config = dict(
    d_model=256,
    head_dim=32,
    vocab_size=7443,
    activation='swiglu',
    norm_eps=1e-06,
    rope_base=10000.0,
    tie_embeddings=False,
    init_std_down=0.0,
    lr_mult_qkv=0.4,
    lr_head=0.00519,
)
Each number is 128 + 24 x the weight over its row's rms, rounded and kept within 0 to 255. Layers, rows and columns count from 0. Numbers have three digits each. The size before them is the row's rms in percent of the matrix's.

# q: layer 10 attention query, 256x256, rms 0.041, rows 127-130,160-161, columns 128-255
# k: layer 10 attention key, 128x256, rms 0.0407, rows 63-65, columns 128-255
# v: layer 10 attention value, 128x256, rms 0.0407, rows 32-63, columns 128-255
# o: layer 10 attention output (transposed), 256x256, rms 0.062, rows 64-127, columns 128-255
q127 098:125082126152132158158113141121128125159184136143125098107131108168177088131123158115116101134147133113109165137090100159118150123146129142145095132122146119144121192133099166130115134146098143211110139121102123152116139109087124097153133149081163138115099121157159101116128134116145147138149091125122085086148133167101081114154145138149095157134147151146161116129131142070102095171095
k63 100:111145133136066088165117164110146106153115125159125074176181124157129122108159135084105118104157159117122143103148112132110153055096154127128128146179146126110126105110134109135131137154083168140114197091088158124110139128131113087100123142109117161138143085124094177139177128098137154155127104166137174131135119123166148125132110094116116143121152138124099105137134146133147147097131
v32 104:119091100145122122119157116176129119153134133128116141110135104115088148126136146114115148109089177086118173089076155102087147119147149115099151092128143151093168167130151104116103121115123122169127129103168170125102137117091148124119113095145158123082105164104146124108144126092093106155120150132159150120132175094113134110124095102112121126114088103142160101130139147140120148093108
o64 095:110144150149133103080140094098128117173118090143117163108105119113068178107139068141118152139159142116109126115172159146166147103105144172146104143118162104160127095082118148123110113115170133119102128138121153135144106128149132152106105119133095137073143108147137151103136137120091125058164127118152133107153177134109070152145135106090097137139130137099085140104116151109128126096144
o96 111:117196154146134090097146126134130121131133105182121141113106134102107137105145100148116137144137124080119117138187142164097146124117105137116073144138156105157154092088069100156133096114151159167118117125127119171128147121143105155140128151164130123083165084134152156103117141118118156079151143096164133116141160121151126125121111113095076134157154114114114139113126093122141124109164
v33 102:114091155174120110133122121129151160109143088166134137108140138148136134116143108130095110176147145100119138132104146156101156099135111132172113094143091154150123167104114171161161104117111131121099151168102093114156085163103100130125127099102101101125153145133145122112083135179167148141104166108109121130107140127106100139081124149105130148121117149125134169151128112103119124123149
o65 103:148116136123085131171145123159153128126139137135106126094140135130122113104107111143158090065108175128138171109110119070124126099135135096155117110126069085114136111166094105107167163159149118137134085165091066076102145144134132099122149146139140120138122146078101130122110095134138136132133141126143129130111128127120102160135091088133142120123108101104103136126165108137134078113161
o97 107:091117143136115139101146124118101144126136138102120092098103117118136139107132123128107162117128118171143143122106135102120107103119142101125122148105082104085151115168125115129125146167118106101139086140125090103083128169154136123084115116132095156131074134070097145093122109124143137138105122135120130168143131129081140110148148125112153101133140139100093123097101077125142098115186
v34 102:171081116136146115119145103165142086127124097147124190123113159141140156156117093145105170172126169107162160153150089157084102143159116075105121144118108115132171160161105115099118111185111156139145101167140143096148123150096127126107135142086126131124165122124145140106087142133122156153117130150136136103125115152084125096142162154096139120144140125134148187116148138114133154156158
o66 093:120107153126132134126136148105186138122093115172105130129154109113164162134115138157097121101136124135130159134135113135126071118130109111133138075124100107092111098159098145141123119086131104133144135104095132117100101111202129144086136095182113167129161131101115156158126125092108138161125117121143124101150162146124128078119112114102182139115107096109143096101105094169119105107094
o98 106:088121130135103149104147153121154112119113117154096112117113075089173163129134127191097174125151110148122163142143126135140101116137107095132167139099124113080151089149079100141107152127116107117178084095133142156130108086153140112109136089159104146140129148098090152145110129113098153153115108127147090139146143152107125085127135171106175144106153094136131091123103082162115113124123
v35 106:110098089131136157144171171137117100152165111159102086175100107133119146116154151144102135177149144091127101114144163108131119140141113127113116092148163160103121120139129121124156099157154164095109120103107102108157163130064137106127155156119108088104128124144144137139131097128157147119132081140079123158137128109136158089123109147137123127135158134107154131134126145100087121146136
o67 103:093118117157121126112130127155156136115132126115146119099108165139156119124115080094165120064073148145143111117135120136136116088126133112148123136149117166171178108111128134081145094127123092090165097117148094116136148126159119125115087112107131156103114147085095130131112128125098113111099122153141146144129129087135091168145141103134155091154131119101114136112094124175114104119113
o99 113:079133105125135124089124154143166116129097127127141110099104108125133159100136114131145173084108117201123107145156166129137155125114152090155133156125114125147188095117152107117136102103105112098169099136160095115128126133170140108105116120119133127115106137080088126137084152137137131091117120131156160198125114099116137112153114148132153076155147102088142119148109075185150158124115
v36 100:103139156124151165117147119132107150109119152098173119140154126205103125169127135127129133129136112117115154128125125123151130111090116120143123171131134109175066112097101154136143150105101133160087136156122161103146111131150143103113125101153109168102089146153118110148123120183144115110103115076095081155143142160123137168101163162160140163117168097122153110098141142144108144113109
o68 091:099147156162105125128124136101155160134079105118118178126149150112160145156121145082111117092136127130145120151084137089139098136126128134184129102132132132095128140130139088132142125124168097133119134145146119160130125089113139127150086186182125123140135140121131148114137152111186151104168127101142132138106122196094125184134109185073112090126158085109143103145140123099127109089154
o100 105:106143151157128137159152111088131165098114101120132167111156112142161172172136129098101108123161096141126133116102094059146121120123130128166098123143110129090132128138177125142161166112184107167168167148147111120094112128092130115163075131164100140116116147108163182095157115125151166166169107112124114108123103173075161176151101148079144074111130136126134130143142108083126108090118
v37 102:160164122102114122103133116150112134141154140150177102094122145133143104149112148166133168111103109161125111102103088142100094138163109090160144123106141123106141153110142151093101142155105153062155123148127083165160112089138137080092110116139163124120125129123133112099141136163147153107142139100125180104086138164131114104152100148134099132142121161124121142170098123074096137139137
o69 107:100144154149136132135145136138091123085139113101064150137117137160119142120158103094106143107176125145193140137132146127132097113121124126111098123105193096146149101161146115102134153139100154135143130156139110077120149143124093097175149087152122112112139154145118138180102165165132139121109114145127144163137119112117141110104138119124135136141120088095120151145105112116108122148111
o101 099:092129156133176150124137147130098089075123108134099115127119135095113128098120119135111131121164082156204124177163124154152065114113072133109105122109178138150138138167132142142134140129090150122130146124118125133144127127135115110165120104173126106113140123152099127134138167155126117119101109143141126148151122175124130131120146142106155113128156107096126135161087119143161101155105
v38 095:150149135125156154149114136144159100113164095111132188103142111142159122131131157140132138167111155137115159161148119141127153145125109127125153120125132122104135147110112111147133118108124095146145115120122106098148172166116132098112164143119137092145095119167123116091132118130090127110112123117137168140110111107135102101168147119153104103127104161179113151108088165172116119150102
o70 094:139119155159136109129155148144146114123155128158121154151113126128161146136084100127110129107099097112076079076116138160109092092151110147102125129088124113167106156104105126138125100125167147151095137087103125108093112161176124150106162094132129135140153129112100133163178105144136176188098145129110145111138112151095144095160124093138112091081121125099139155140111106145111126158127
o102 100:125113120152147126137136133124127112155135111137129104150115104140145136140099089133092148143139121120114149124104190128167109047177137138145139125105142129134116128121093155113146111103149158116128065103104140121103101153172128133120161097103173128119104121120091114134153152131108180182106149127109157120149128180114124120136135160155084149071112135100139149091105179126116133129143
v39 102:093122131113153127097128097107143107151128158115125110156107149150152116168163090130146114110103135106107121082120088148111096157137132130126113077144170105163110150120175108097103122092129130099158134120131114128138138171126119098120141138115154074129142159115120092104126135149106118124141092117145111136150105124146118132163142119150128106131121122120121129146123119108120108104135
o71 101:126123068112146125158134138174118107138128101112114128133117133146123143155151150132140087096128128094147122139078127145141110176103144126105145125132124122157173125130134130142136139171091112119132098145132146098133116151122098143156145145145092150141126125131164091136155147152119096123101136133145127150122094107129097167120088117172124098168104129127060134107115142128123132114101
o103 108:156119085135152129150122140145119093155137104140131098120133125117090115147149148132152110105125106113150087166115147144167134154105138117133126132121110139158143187109102131164117146156111139134135083138098098095113117125109115113135149158138123137111149123153097120155182141184126089109094115119105141138114076177145136155109105132146155090128120128135101106158130109162156118147108
v40 102:171148099141103126148149141093107093126116144129105100097126085110139146126124131126110141115114164106119165131058163113099135154137103118116085146099176146116128120127119107116137119152124149131103101123113130161102098105165151106100130120132134131131112134098130143074129125170154119119146158159112182177162177084134168141128149140065145140102137138186141131111127124137112164157141
o72 094:133149179108122091090064107122118141148134080100138160088143157094059161125126111152137151102105136116132121129173114157115115088112106176123131105147143141139116087104120122103142111084111111110136149126130080125149135156163101129098105153157128137107147109145140165163102133133134137142143117119115159105129116110133122103118146117096170096129128112098110145115115122140116137086103
o104 108:133136152107124092103123114141111117142118099115120128076117124087077128133140139158125154137128138185109132129182145188105115112141087160129160109137134117153132089108115118115166124054117111092139138142157104121158123145142127137112087147141143129084123111122121149158100152108117144094180118130142138152140125087135153083147137118102126104147147110117107133124110090164119119113109
v41 106:117139084122134105134130149080139188149130122156119143115100132159146097095104096130162122160117144132166125104137139184118121121087159159144125142104109133149105098125107151160101135118109124133137171110155087102095136100135118135136099110159105086120113150155118123118177129165133157156103093158105127147144080158096123157096114094159117155115129132143133128136099157162113114135111
o73 105:154096145161112119172134140157126094070101132113129148092124091142157104114114121092152104113084125126132127121163118105123108139151131141155152148125046143141165176108125100093115153200090089125095124126127101119106127099138137138114060149097082109124123150111158121154145162121131072130097174127127159136116144120135128145097104146116136122113127157127124113163143126156162126148143
o105 109:152093113126110105158133133116096110103062120102145105099113091141130158133135111114124120134106104119125107122123146074150104139109140176139158140119051141128147139116147174136105129173096121091089116104131113117095115131136143120119090150088061137108087144104136154106161140118159091114099168110114141152116134149122162130118155165126164100115121141110133138135134119135145124126155
v42 103:173104132121153144139100096140116151110091106080099135151111132114128111098140170098131123097146130143135099127147154121167110114071103134128114109119144169142129111117132086149109101162126161121113152149181112104110104090170136086176126123135088162145093139126156116129118141115137155153143121139083161120127131110111134128081120135134143136127138092125138099124118148125112122119080
o74 098:123145125162099129134175120113120136121132140144125110148154192144146128169131117088108134167147115155129100163121119128158111106099109125157117161118104171102150109105144120137125136142140080118151140115148099111136112095132198128130125174127186092164097094123117122118106114103145136106125159125118114131136179128140121118148126118116122187130117126123128129106126148116110127125100
o106 110:110127114135130129136195120132136110109135123105151143165148215129162162123108133098143118122147094107117095109089121166136125120143108141135112125090119137120135108141130131137129134154129065128147155115158109118126104122123138120164118151102156114108089124116111149134089143122149145073120143133093113115125176092100074123151145127124119149143075095085124140097154117088087126128122
v43 099:091142120100132142127127084114159136115166133113111105092150109102136111104114156130103141113105149117125122100078161098131140117158143112110130147124158119121154129133102151155150141121132114097160158155086097152148108100173136135122138173150088103120097150132080110076104111124098095158136083086093074090140121107132156122118089135080159128156147119108172183161098142091149126111175
o75 105:140112105081121115175129112142127141145167138136109107120185119165104124088117120115103129079120109120103143140128123109095128143128133084084116123097117095127137097179088138098152147135130147171148160126145110085131116100158103117089173106135186144127144147137137119157097141163142142188112121131147138102129106120128119143072131107121124126090098137127106138084144116143126123137108
o107 101:120130135085124114140093126142135151152138119108110067113198108119093136120148151086109143131101080159107154143161125143149136152117133091128137157105122099145114157113109134141114113102100148134151126102131121116128120133148109128089134094147204110097127161136092104128117155138119129125079129158154169114126076112168139128125133128118146149100118129122117123078094133172130141133118
v44 100:092140147112123117186139149169085091110137150120116132168132157112118175104139160113150132092132158129140143140115175085134122146118132160154109144159113138099091078164122061117160172132106120108107110115130127086158137117125127130136107098098085132134168145138168135156132103121118157145153121108115170141100138178115081143092120141129150136161133144145139141133106144162147139170105
o76 102:093157123116082162111125151140129169150135124141138107167120117130170113113134165089140129136073118116156123156107105144116137122119088167097159114141115158179119093094085105113136126071111105116120140126139097116158130100124149137093123163100144144165128133124102130132101084118120136118114168105102117140152146110098124079147132164107176134124095156114132153132155099112152142130128
o108 103:114137116113067135115139149145153161123121124156153082183134098159162161095133135113175147076116135150128136118090101131123122121131149163129159132138145128170143094090117113092150125084138115136140161116134110088167097104123146130083123128096144135165134141129137150152087096132109153137126141105079082128116145087076100082165113132092145100121111133098168165115159082098132118158127
v45 101:132168156158131143106144152152104168150123170077135139139142131171154096142163107103137119157136171131155158102103151122146085155143112115097117107095138109102120071154126076124132110114142131106114134156089132113141085128133104133109128114127093147132131161112069105142144132096075147114135097098118080144104158101139116110112140157118132130134077121170148101141145110103155116119154
o77 103:077136127116165145119102149139119152139150155132114103130133126143131133126164133103115142133099126122133131123120155108149130130121110129122148117088100102138111119133085157146146101108131116109085084107086132126148114122100107125158105153147145138139136088133124163086137158134120139100089106140169188136120149105134147092141137142123139088134145160120168156128092092134133132135120
o109 102:100140090121129129157085130125157162141155107100129149112141123172147147110151100100135135120114115134127181118164133080139168136094099076155130144110100078119165112143057131145148147126144126139106103109108096118162105101131119109154130182121169098150161085126138136122136125170148159149109114120148168107135140106113157095105095102121090126132120153080163133128113125106120135153115
v46 103:114134152086161085087125093185122138155145118172115152072115106145145126131137138153133112157123135168121137113077147141146122101151174086138144131097104115117172130130136087079146166112136131117107159170139125139128119141118118166084123135124098128118129132150132137169152118153168122100164116147107158121130114098123096108146151092126130136160150123154112137109102103114107152117138
o78 097:098102146122114112150076135122133142124129168062112110107105098155102110117141124128116146117109138152147086093161113126127114102138089147098150115121114121129173121150163143117107137147129115118132135081174081164137140080139100167150122154135103161158120079176135141175178125124128124143130116127171149125114129127138137106133120081117167108129129131128135117138130127137142149125103
o110 112:134090144127101129128067137128139132108103145108124087084101079122092125124121119154116159125103140185149098115134167112144100137144095144135154111090127127119173126115148130103092134133154118108135112120166095172098129087150124143164158122118155138164112097190090145190131136143100135152127106127187113135145115139123150084142126122121179083108149121146171123147153125181123126103112
v47 104:122182155150169169133087160103124134134096127107168192094112107111082141116124175106134140121138148135133145117137098097135173109173153113158144134163118144136161131133122115113111117117095139085149147170158123134162160083154103110118140117148097134124083133100139134159094108096146112154125157128122146161072109153098098129121081147159110128115126132122139154127104114133155152107122
o79 099:093105100144118131126173159137100125124149098112112142170107173161181141118124096096085101122128112098168141166138129130137158135125110108103075093116143102142111124140106098128145129087154196173119120159105072132105139120102171090137167115089153108176166110089112111111167104105177109134119125121104107137143163149098131118146080107112156145122132142124125123118163085139125126137133
o111 110:101126132154121138129178185123131131118134091092169122172105145109151131097087094146116084090117118119156133128124122132141167114147124107101064113143159087147110138128088114155149117120142163187115118149126121123139138122092149143130145153120143126195161094121124111112169111131161106139139105116134113115147171166065123132158120133120149156153126136052131109137176126128133096145132
v48 099:131137182152106130116133122163177096158103139112124091102132108074123102165187174096109100161151123138119113139152091143144164129175123089091127131094128129129128094143134131139124125138099109177104160131131094176100149107144159140128112160088141126107119163153123132117163127149091128178127137132152095152096134112112121117108086145151137156134122136069101071129125145135152157094118
o80 102:148099111150092114116159115114135143100159152102140127128160121140096094178131145124132137138123141148059150109111156140112143136124162113125050189120158141095131138128165152113099123130188136151146119131134158123133128099135139127112152148130171083149153145146148107095103144117150118089206094126137126124111188165134089163114114107123124111143119118122120134114146133126107173118144
o112 101:144117116150064122144159116149151202111156164115150177120148148117118096129117152117107145101099127095088140121135154166114146123098140131147064166113185154135145158117165133133104092118141149141162122129157166113142150091126090170122175170118138117154142140126159106074113138124140115098192142136139153146117163147138121150103113108125113162150150121131101124106136127091102133080183
v49 104:091164098120146105134105146150093087152098136109120132114141163103115155120126129127137147153144106169146159146155160164150137156138066108105120156180123168140106162173123146114122166142158128125115156137155155118136121130126119101133130142100160101118154136149145140139119125115136083130095127127121097161130086090095130144103081098187133118132140109128101103135124099135145128105145
o81 101:159146111128126141116172175125145102151126112156173162123130131119132140148113114098127118112166133157077089090093123137128151142153146103162101164104203138151111158107110124135111094105137142143118143101146147139103166126124128111116112140118126109126129153128137102128152120085112126124166113120097113158133172143084118117185127123117091136097103101140167135133161155163105192179123
o113 103:116107123132138162107161175155141112151116109155142110111143115135154135169145086118152100098142165135093100107091113066160194109164136141153112155113191149140091122112119149131140125087154158147156120099147150105108176124092143127125108145122120123116122137135129122126172119123090113121149153172086151128140159161120137139166143138125126158093104107112141123132160197068111147122130
v50 101:096160197104155107138124144150118125152109104149137096171104144162112146142132138143118127138156149141164104149071101134158152169111090170136120123123123156106100099161173167120161148105117116104160118137097095106132147141129140170101145119163105139077160090111144136118112094089134080143108154115131098179117126124105127119129094142137116107119109155118133112126086108156126099126081
o82 095:101138069124126123144149160147157162142154154162178119149140126085138101185137108069126103093095148092127141127067127134121157171129118138125129136154125154126134117128100100128119119149125174085078131150128119159122175122122102154122147107095154147168154153156092128114139108120137127124124134142145158142114131147114165098153124131138153113105130129118143148110154094117120113185114
o114 105:122128093126118115129163153156140137114154147168169110142118119093132105145114113106138094072080215102152142098096103136139172162127165157120128117155116140147116143119143088148130149152123123110079103149174129135121147124141096171143168138095196135183188151145114134173125127129132147166120125164156161140106125153119137119128081109136102139095124136112147133112172128121154103159096
v51 099:099098144129143148153143091123118118138131110125109103131127106152151178109151140139135094073108141110150122096164103150113101117153163105096094101151139115108131144118148121158143101116153139147164143163114117107147134159134146148155169160124118103139100141114132111140157091134166097152159111097131132151130128122128098073148102098183141132120101117147096106120150136139096103147075
o83 105:126090085070126113108151071162173068109163112179131110176136099156087123126160149103126144140143096155104154160100132130135131144143149101139177164117095133123197124130150123164107130142160154105109107127135164144131115135141108122145166137114134130060131100127154139096136146140107156138159078178155093132111132094096106125105168117152141128095111125121094094136149122119101116135097
o115 104:108117103093137133110151093154109104127194099167103137161131126118110076123124104067135106111147135116128153137095136127109172133154144090118120136146095140115119151145127111150088154139133160111102115146097112178107144141110101120131180098139160132107146105146133139114125134169103133160112096139124138107125134097152104136133136123165097122053153129163085093177177141100103111137122
v52 104:163108120173143085110095106081114164121130093123161105106127169110138119120080112172125122065135147125105141147134076107087122118149123096166110130152117103116114110108104182129120145158122139140095121160124126113161106135164114123171112144108156156106139080120111137156166106089155119085121154153124138141164172080170152162117123109144109121108157088178144099084157157128132126148103
o84 101:157163152108146125104118117121137115085107108113141138115104153116124125084175115164103135117146159164173070139154137140157152110098110086146139138158165094119133132137158094131127144132136161143118132170130098162127152164110094109190151098149102082105104093126166145107114115131114147119118083145140086150127149152117164125131118150117068134090153085165120105137124115135136135154126
o116 107:129155143134145157116109116103107150122113125103093152106115175124119112114163083110065124123129148123158088113115105130130149087115068118127147087166123152134099167167167148134097149128124121118108154154122118160100132136107103140150105075180065133111134106140143122121131133112141142116094091141142099136137151131133116152144120152111102123068138134189113100146078146112149139136143
v53 103:138119104113121084132141081099079098133106118172137116143111133081152146134126180119158147156132107145133153149173080136138141141105139142141163159147088126137118104172110125154143124118083123162124116135120109109130110088140116135153149143113141115111137102134153100143148133132141110090157156133134135112098144120110136168127122122165139164158147138193143106117126121141109160147121
o85 098:112133143128089135105162146117110127123109138136152181172096141115173111096114113105099136166121137131114119153083138177114115102107078086178099136141143123122113129115126076117117123092128168131104142178115120123087151110071154135114131173119098076150137146091141098160138136107140099146147137119126104157120151121112142066150135113087122134104114129142149127113158118161129181146166
o117 110:092110150134062141111159153134158129139093128128124168149095145111153125113101074144107135102103173136133119113037104182109127062142100123159131101131164153129102145139132114118137127105117127141120157179142160131106113101081147169118102161104096110142128156118140096156130097122131097137165134149147102148129171128085101078148136129103133129133123128118169168164171153091120149119149
v54 106:149144166140154107135120131138141168097160116159095117139109125125130119135158119108179118107127111133110118147089107107117112101153107153140144104103105162151163176156095163113123100105143125144126119152164100109098168151099130116085117124165100108146181127106161114111143150125123080169108130112084129153147154097124141146083147116122143114136155186123149159145143100155162130168073
o86 101:130132100095122148145165095150145080122175120136131149120099115087161090158130098121089108103118126089110163138097107151135171147145142132138139135135153116096120117141103084174134111145150120172149138115103114184153103140165093135088142123141110113094139122133162120159118144100142144163184147091094114106131123166114146127166160124117128125132110094093159126145147122082104120172093
o118 104:114122135104105150147157113148134092137199123164125108111092121087158085155109129121100099123141133073125161134110130122129168146144162118100128127106111112119138113101098060193093152149139144168128079101100103156132158146145081098136152097092118102112151139106158124142137172103123118143166157129116109107123096166152147127135146127115097151139108109150132126120132133111109091147123
v55 102:142086102147125162126133130150078135149126138141150119157094138153106114154110131177106098155122176144110138130182144145140145167162089092156120119127132153130137140130117133137143126164116109135096184146152092125161093159167137132170131129134147099157082158107138157100134118127138086172163164106157117156143121097111152156142131127150138147141146112160114155162174100107094146096093
o87 105:146151114098090112158141108113127119121161112123102146141136159117112128130145121055077150089152112148125166147113130115130100113137137083170125144097181100121142127155103121139138096122150109153145137126131124122137131130125150090148123084164117125061160121090151154133141107092142184131149099111148106149097158137097087125108170095134125127087103055107155102122160116147123138127124
o119 104:087137141130117143143152149143129110151168108115085112107127147109138108114145113080080127107152105134113167165144120063169133117149110111145121145081156122131148133123128118156106129106127108153171114117151098126116148145098154083163080076162100124101143107085123145095152136118115153103148113131147117145121148159133107128153175154140112105105167056123120105156153101100127141113112
v56 108:115083156147141095156145140136114160097137106105126138127147126104167112128120103096094122091149143160174162114138152098096120120087085144159127106147151109160159073138167099089145135099131118140142101159133161108106128139102106138078123097141131097150146108144165112135121109136111124159104108100086144151163137147121110135116125120134156101102106192153135108121158147125154133170086
o88 112:105132087110150122092123135150129159136149128130104127149129131156121114134138174130109163127084103087122108128070107165157131125112114139135164112154065149103150094164121138141167104099119080117122123127104098186117109146182080168123126138185136176119111090164116156142128151126112150103089186136138142149137109137081145113152129140104141126097158108152138122135093144110078105133107
o120 103:125120096108130119142110132149132123148150134147101124156124121163134123135141139118084133094105134097099168133095119134152168094177162113138137116127068123118141085160133106134143122155107131122124098111124091173100103113149078148123142129126109166137122103151127144158140153160121152124098156123127110144117121147103114107137129131107139142093109111178144126075091137108074101148102
v57 102:102157129145146081141090106120111127127142185132113112120115125119111138141176137119160172155102107129091141130089117110146100145103132163140112124097138126153136108107160089142090123158173125137114093166152163110138120069109084122094120150173137132123136144152147156154161116153155141101158110101134129108159143069122160163152103134127103145166105159121130103139114153136109114150111
o89 103:121162157153159148098124147157131128140159124090137151108073100110106108135148101127120133116119105129100098142122116184152143119110101136115136076133134130141118148126119109144100113098136158159114129134070111183134139130129094166140131170132093114135142117179134127142149137120158125135156136127145125128117108116124158110161122131111080125154118136135155150163149137100118132190146
o121 106:131145151138113143109113117151151133154141120130114115137111133138096094131133083100127108123101153141103090143130104185122110126123096135112113084136104144149092146163089127136127125116149159154096111152079088169132157114133079153108146136098134097131156110176133124145145131139137131165127133110159116096117117115133127131128137094108071161120106168169140173159160150125131086176128
v58 098:160121099136133112106117104152130123157148144163138080100129156113095114153137129125144162073103123126099130141072124086151107146112101150104126114121172114124093097110106100141122147110109147131149156150105124119159106135123135137104165092104128092148139085118114152114098123164183115103151136175103175158159154145125108118096156096150162111120079110145129148151156128087108105138096
o90 097:130144160143137148011107107126139129152121103127191091113101123120124132087147146173174133123123161126166128117170166120166125099130126120106160149149127125173145105097181122140126112116109133111118076148158141146130143169135068129129138132105122109109067120139121119096115131128077120064108113141138166158136088121136116150152172134126106139116157123111130138164086120162157144137121
o122 103:139114169158150156039089103131124135139130104098126107150119131138117106083119141122138121108122176139123118095156132139129121109124134112082139107147160151109104100122140107082130126133148136137121128155120130145120130124155065108101130123112124104084098121149138117118130133167065154100118142111153152141150116111159107156177108108104134127089133130138133128164125122190128127155103
v59 101:092120114145172105160152117119118173162139107168151101085107141115111150108145126120097144147128124101104096146131129086132113098143114139090117115147113173144160103117159128115158110128088147071140128160145119162127134073124128114157109145136161146136130165146115119126119129105164138093161154172149141173096138148097103128130094134169110115161126145148174143142136128144141123091126
o91 097:096130127150114147149116148124149126117131164097146158121071143149149172097146106120163130061156132177179127120104120141144129123142136111163090115137148094112142112140148137084161137129124191127135074176126102132115165089123128118144130143107121139142165111114121121112133129130159100133093129137148136144093143110112106143106111088151135134120134106099132123129148086166116144167174
o123 108:084125138149119110131123191124124135121095155104139134147073157156118161104131100110113132073133132169141105112089117135162140090134120115126094117124143083111129085152152146133160120127101150143129124180159101119125165099146156183106089136165126160174151110131113105115127146159167114114126132113161140147133165143108132105140090128132125132128173102063108153159152078128124149123168
v60 102:159082165117104087142104085144100137120164088157158123107139168148111119112148084141150115092147111149146122155167105139111115167093103109149145154138104120119145121178122114090135116111154147135126116136141131104120111138120158081116138139098132148157180093107098134083127121155128150095104158133105154139132108093101131173102159152104149113129114143178097142132159147153112118119098
o92 103:144173167086147190090146122128155105106112156159152123113151123115117100131199148141104125200116123155128158150090144116154127110131111139127187136137121140106111124122120107183110118123143128166121148141100113176126066169166122132115123145152115110101124124147160153153116150132139162113157140119148106137138123158071135043137132152100138110095095085130174113158103140126121157135095
o124 109:130139153116130173103138113122116119115153132138123094107108103126145086161189153142111140167157134086139150134077111136126108079166104144102163099117112164062111146166108090150116161147136113144118120132124116173100085160116115120125135102139128147129129148149155136138118150104104162156148126119155073121113138160107087126144124163104091134065104101187164124140073178114118133124165
v61 103:105137091092113095112138145124155088133109140127112084105172149162155130141137146100121168129130171122096146141114129136104135095103110104168167098141142130143116105121096144112103111126117138096117125121172162150152114115162118131094118151079108167101125175109095094172150087119152116153102126126092147143134191090109098157136113144084106120123106171125121125123150159139134118157137
o93 102:132142151087157120097109125095105168120088114088143189086082147122121135114095083161104145099145097153135100160121130135148149164102118175130190112137142115136096153150095093106126148135085136101143139130128094152115125137133121119159137152141141133141138115179154117122148123152133120095097126125098146101153135129129134109161112083083123116147145113158077108131085119130109109148166
o125 111:124125147123138127103131100120105174106094078105105169118134116108127084114137091156100117081122101141135098173124112127140140141091097126120132118128092153111101152169087109093140129154085148087158126143108138142115177126154084122128124169161121147125158114153142152130155144126144118093109144118099125087106137169111155127149123075055153136135127151158087100128062117110154080172145
v62 104:158130103143163146103146110127121191135094157106103151161109107130186091160163121132095123147155097101170093126148122151100100156126139140116110102160123161161147089134143119146158136094131143133109091145107117147135133124121109107165153119124093108122132129113094112110100103125115121145119141115087115135144148129147122168107112135156151139131143114112125080077138142131127087122111
o94 110:152158081152081135128155142156114146135103103103128154121109148093142123135134162104105143107076113140126142141120088152160128124108129134148112120137075132120143113121113160131129125148155098094103107156122135106105136142128115143103083148126103124103121143125100123146120136135111123109123139151162177156095169076152125192103097169154139116157138129120141162117118102119120134091133
o126 112:118141067133086119131113162137132151176078124094138146146133150112150149124156139082098140074079076149114150142131113119129154097119128095135114141135073115128142128120106154160129157164134113142110137147122105074111117115097121116092060132131096105141140125117136137147156130158168114104122114123136168155092134124124144135078113157119153125146100105121127126155123053126117135084133
v63 105:116111152150154153146139131107164073115132105123164080081146122165137082159098143103154112127100134118094125137116079138112106142126123106110123140096164132104142148092110106126172143150106109102104155116120117100162137095136117093085155128144151103103094099096118163122108129133100163090086153140095136129161156123146098096152157107149136145101102106079104159116144137133162090097114
o95 100:121134139132176123097115106113106119109121120074103128120130159111101155095144117145138149120129116098181157149152125122105125121100105126134179116128136103136144160136131097117125162117121171080091109177134161133094129190077174100137130100109116164095148151143129159128116090134128132123113096147143137126158133121167135113168091085138120128128131104130096130141136119117127120114102
o127 105:147189148149130140147120110098079157068118115118119153133137125122114111113144130124132122121108138112147163156149111132102163160111113077118113100147123118123117146161133085120112171116135192075082142161115147150068124170134138130081150119134127163151161138142137124134143084151150123143106109096146157123138119164157162145136099086134151102105109117136112126160162104134149121135106
q128 104:153131132155130108075156142106115149163126100106168133109157099143168111137128123093162115120148151157120138127101114155121151145105128117141129132152111123113129119106128172137078121146089085105075111093133099119163108134136154100158104158125117131142141092141119096128107125117138143131141107102111130139131122137141111130143110143091087123118161078162123080133162125134120151143123
q160 092:104138170119153127130145144170145131112103142084074134126127095095101089147125127107150147091120133134105139143143128149129117092104164182090131080121136128101167096136117109155142144119153119138160121134151144132144088144100139133139113123134145151112126098128169104104089100178123121117137068089152139164119113138111146165075086149099117150143121115145118086093109138159164120130138
k64 093:111152101147125127113121130112112115160131057129099100119149108141124123179145130086143143167152082081112108145133157109087092144106110150124118145146090131107144131168097099106122152153127165172141149131168138135171137092083158150124107148139124171147155119148096145137087099120134132144084137130169128148135128152142102115087130151135122179146131153111160137111099123137138164108130
q129 096:111116158143134148138147175151124136142122116132174192138100156104115123085126090115118092136111083132060104146100126109144153173098088168098121146141150084100113115098120117104118103148128094121148103107145100130153144117102132151128090138096142126159115163143151165152107115129131113134144115104113111105171091139103140131100125150173129156156124089130147149111161178115109133117136
q161 093:120140109108163162166135121142121153104116170086134118130092125161126077097119104116116133147101140118172141158166140132117116139138153124170097143088116107102099127126123106107117124087120117109115134197105133166134140170127142098072145110139112094128119140152090104129149108138159120125083103069109136138132113130126106111144175126093152148121116143144149128105125113101159159106117
k65 080:131135112103096116099124144165152119137133100147141176148157078100113152138123140071149118129170152141103100091112098144164153157112109156141133144109121161131082117105089132106136152110133104162106139132122120116183125121100122107126147178166132103151147107126110132130145106161130092144172113117137158133134108147117117156159136125082107163110099117181138129142145112080155142111138
q130 089:137094154120135099126168147143124071139109130179069110102181090126158157115116119128150117143097110156098132148104146118093094127162127105123152170177108103161176131160100169095114129139132133137119118143092128133106144110138116159130115076093120143123132104138138141150099123090109102122125155120115174147143121120096126091125122142112125107123124148158075108144133095157107136107147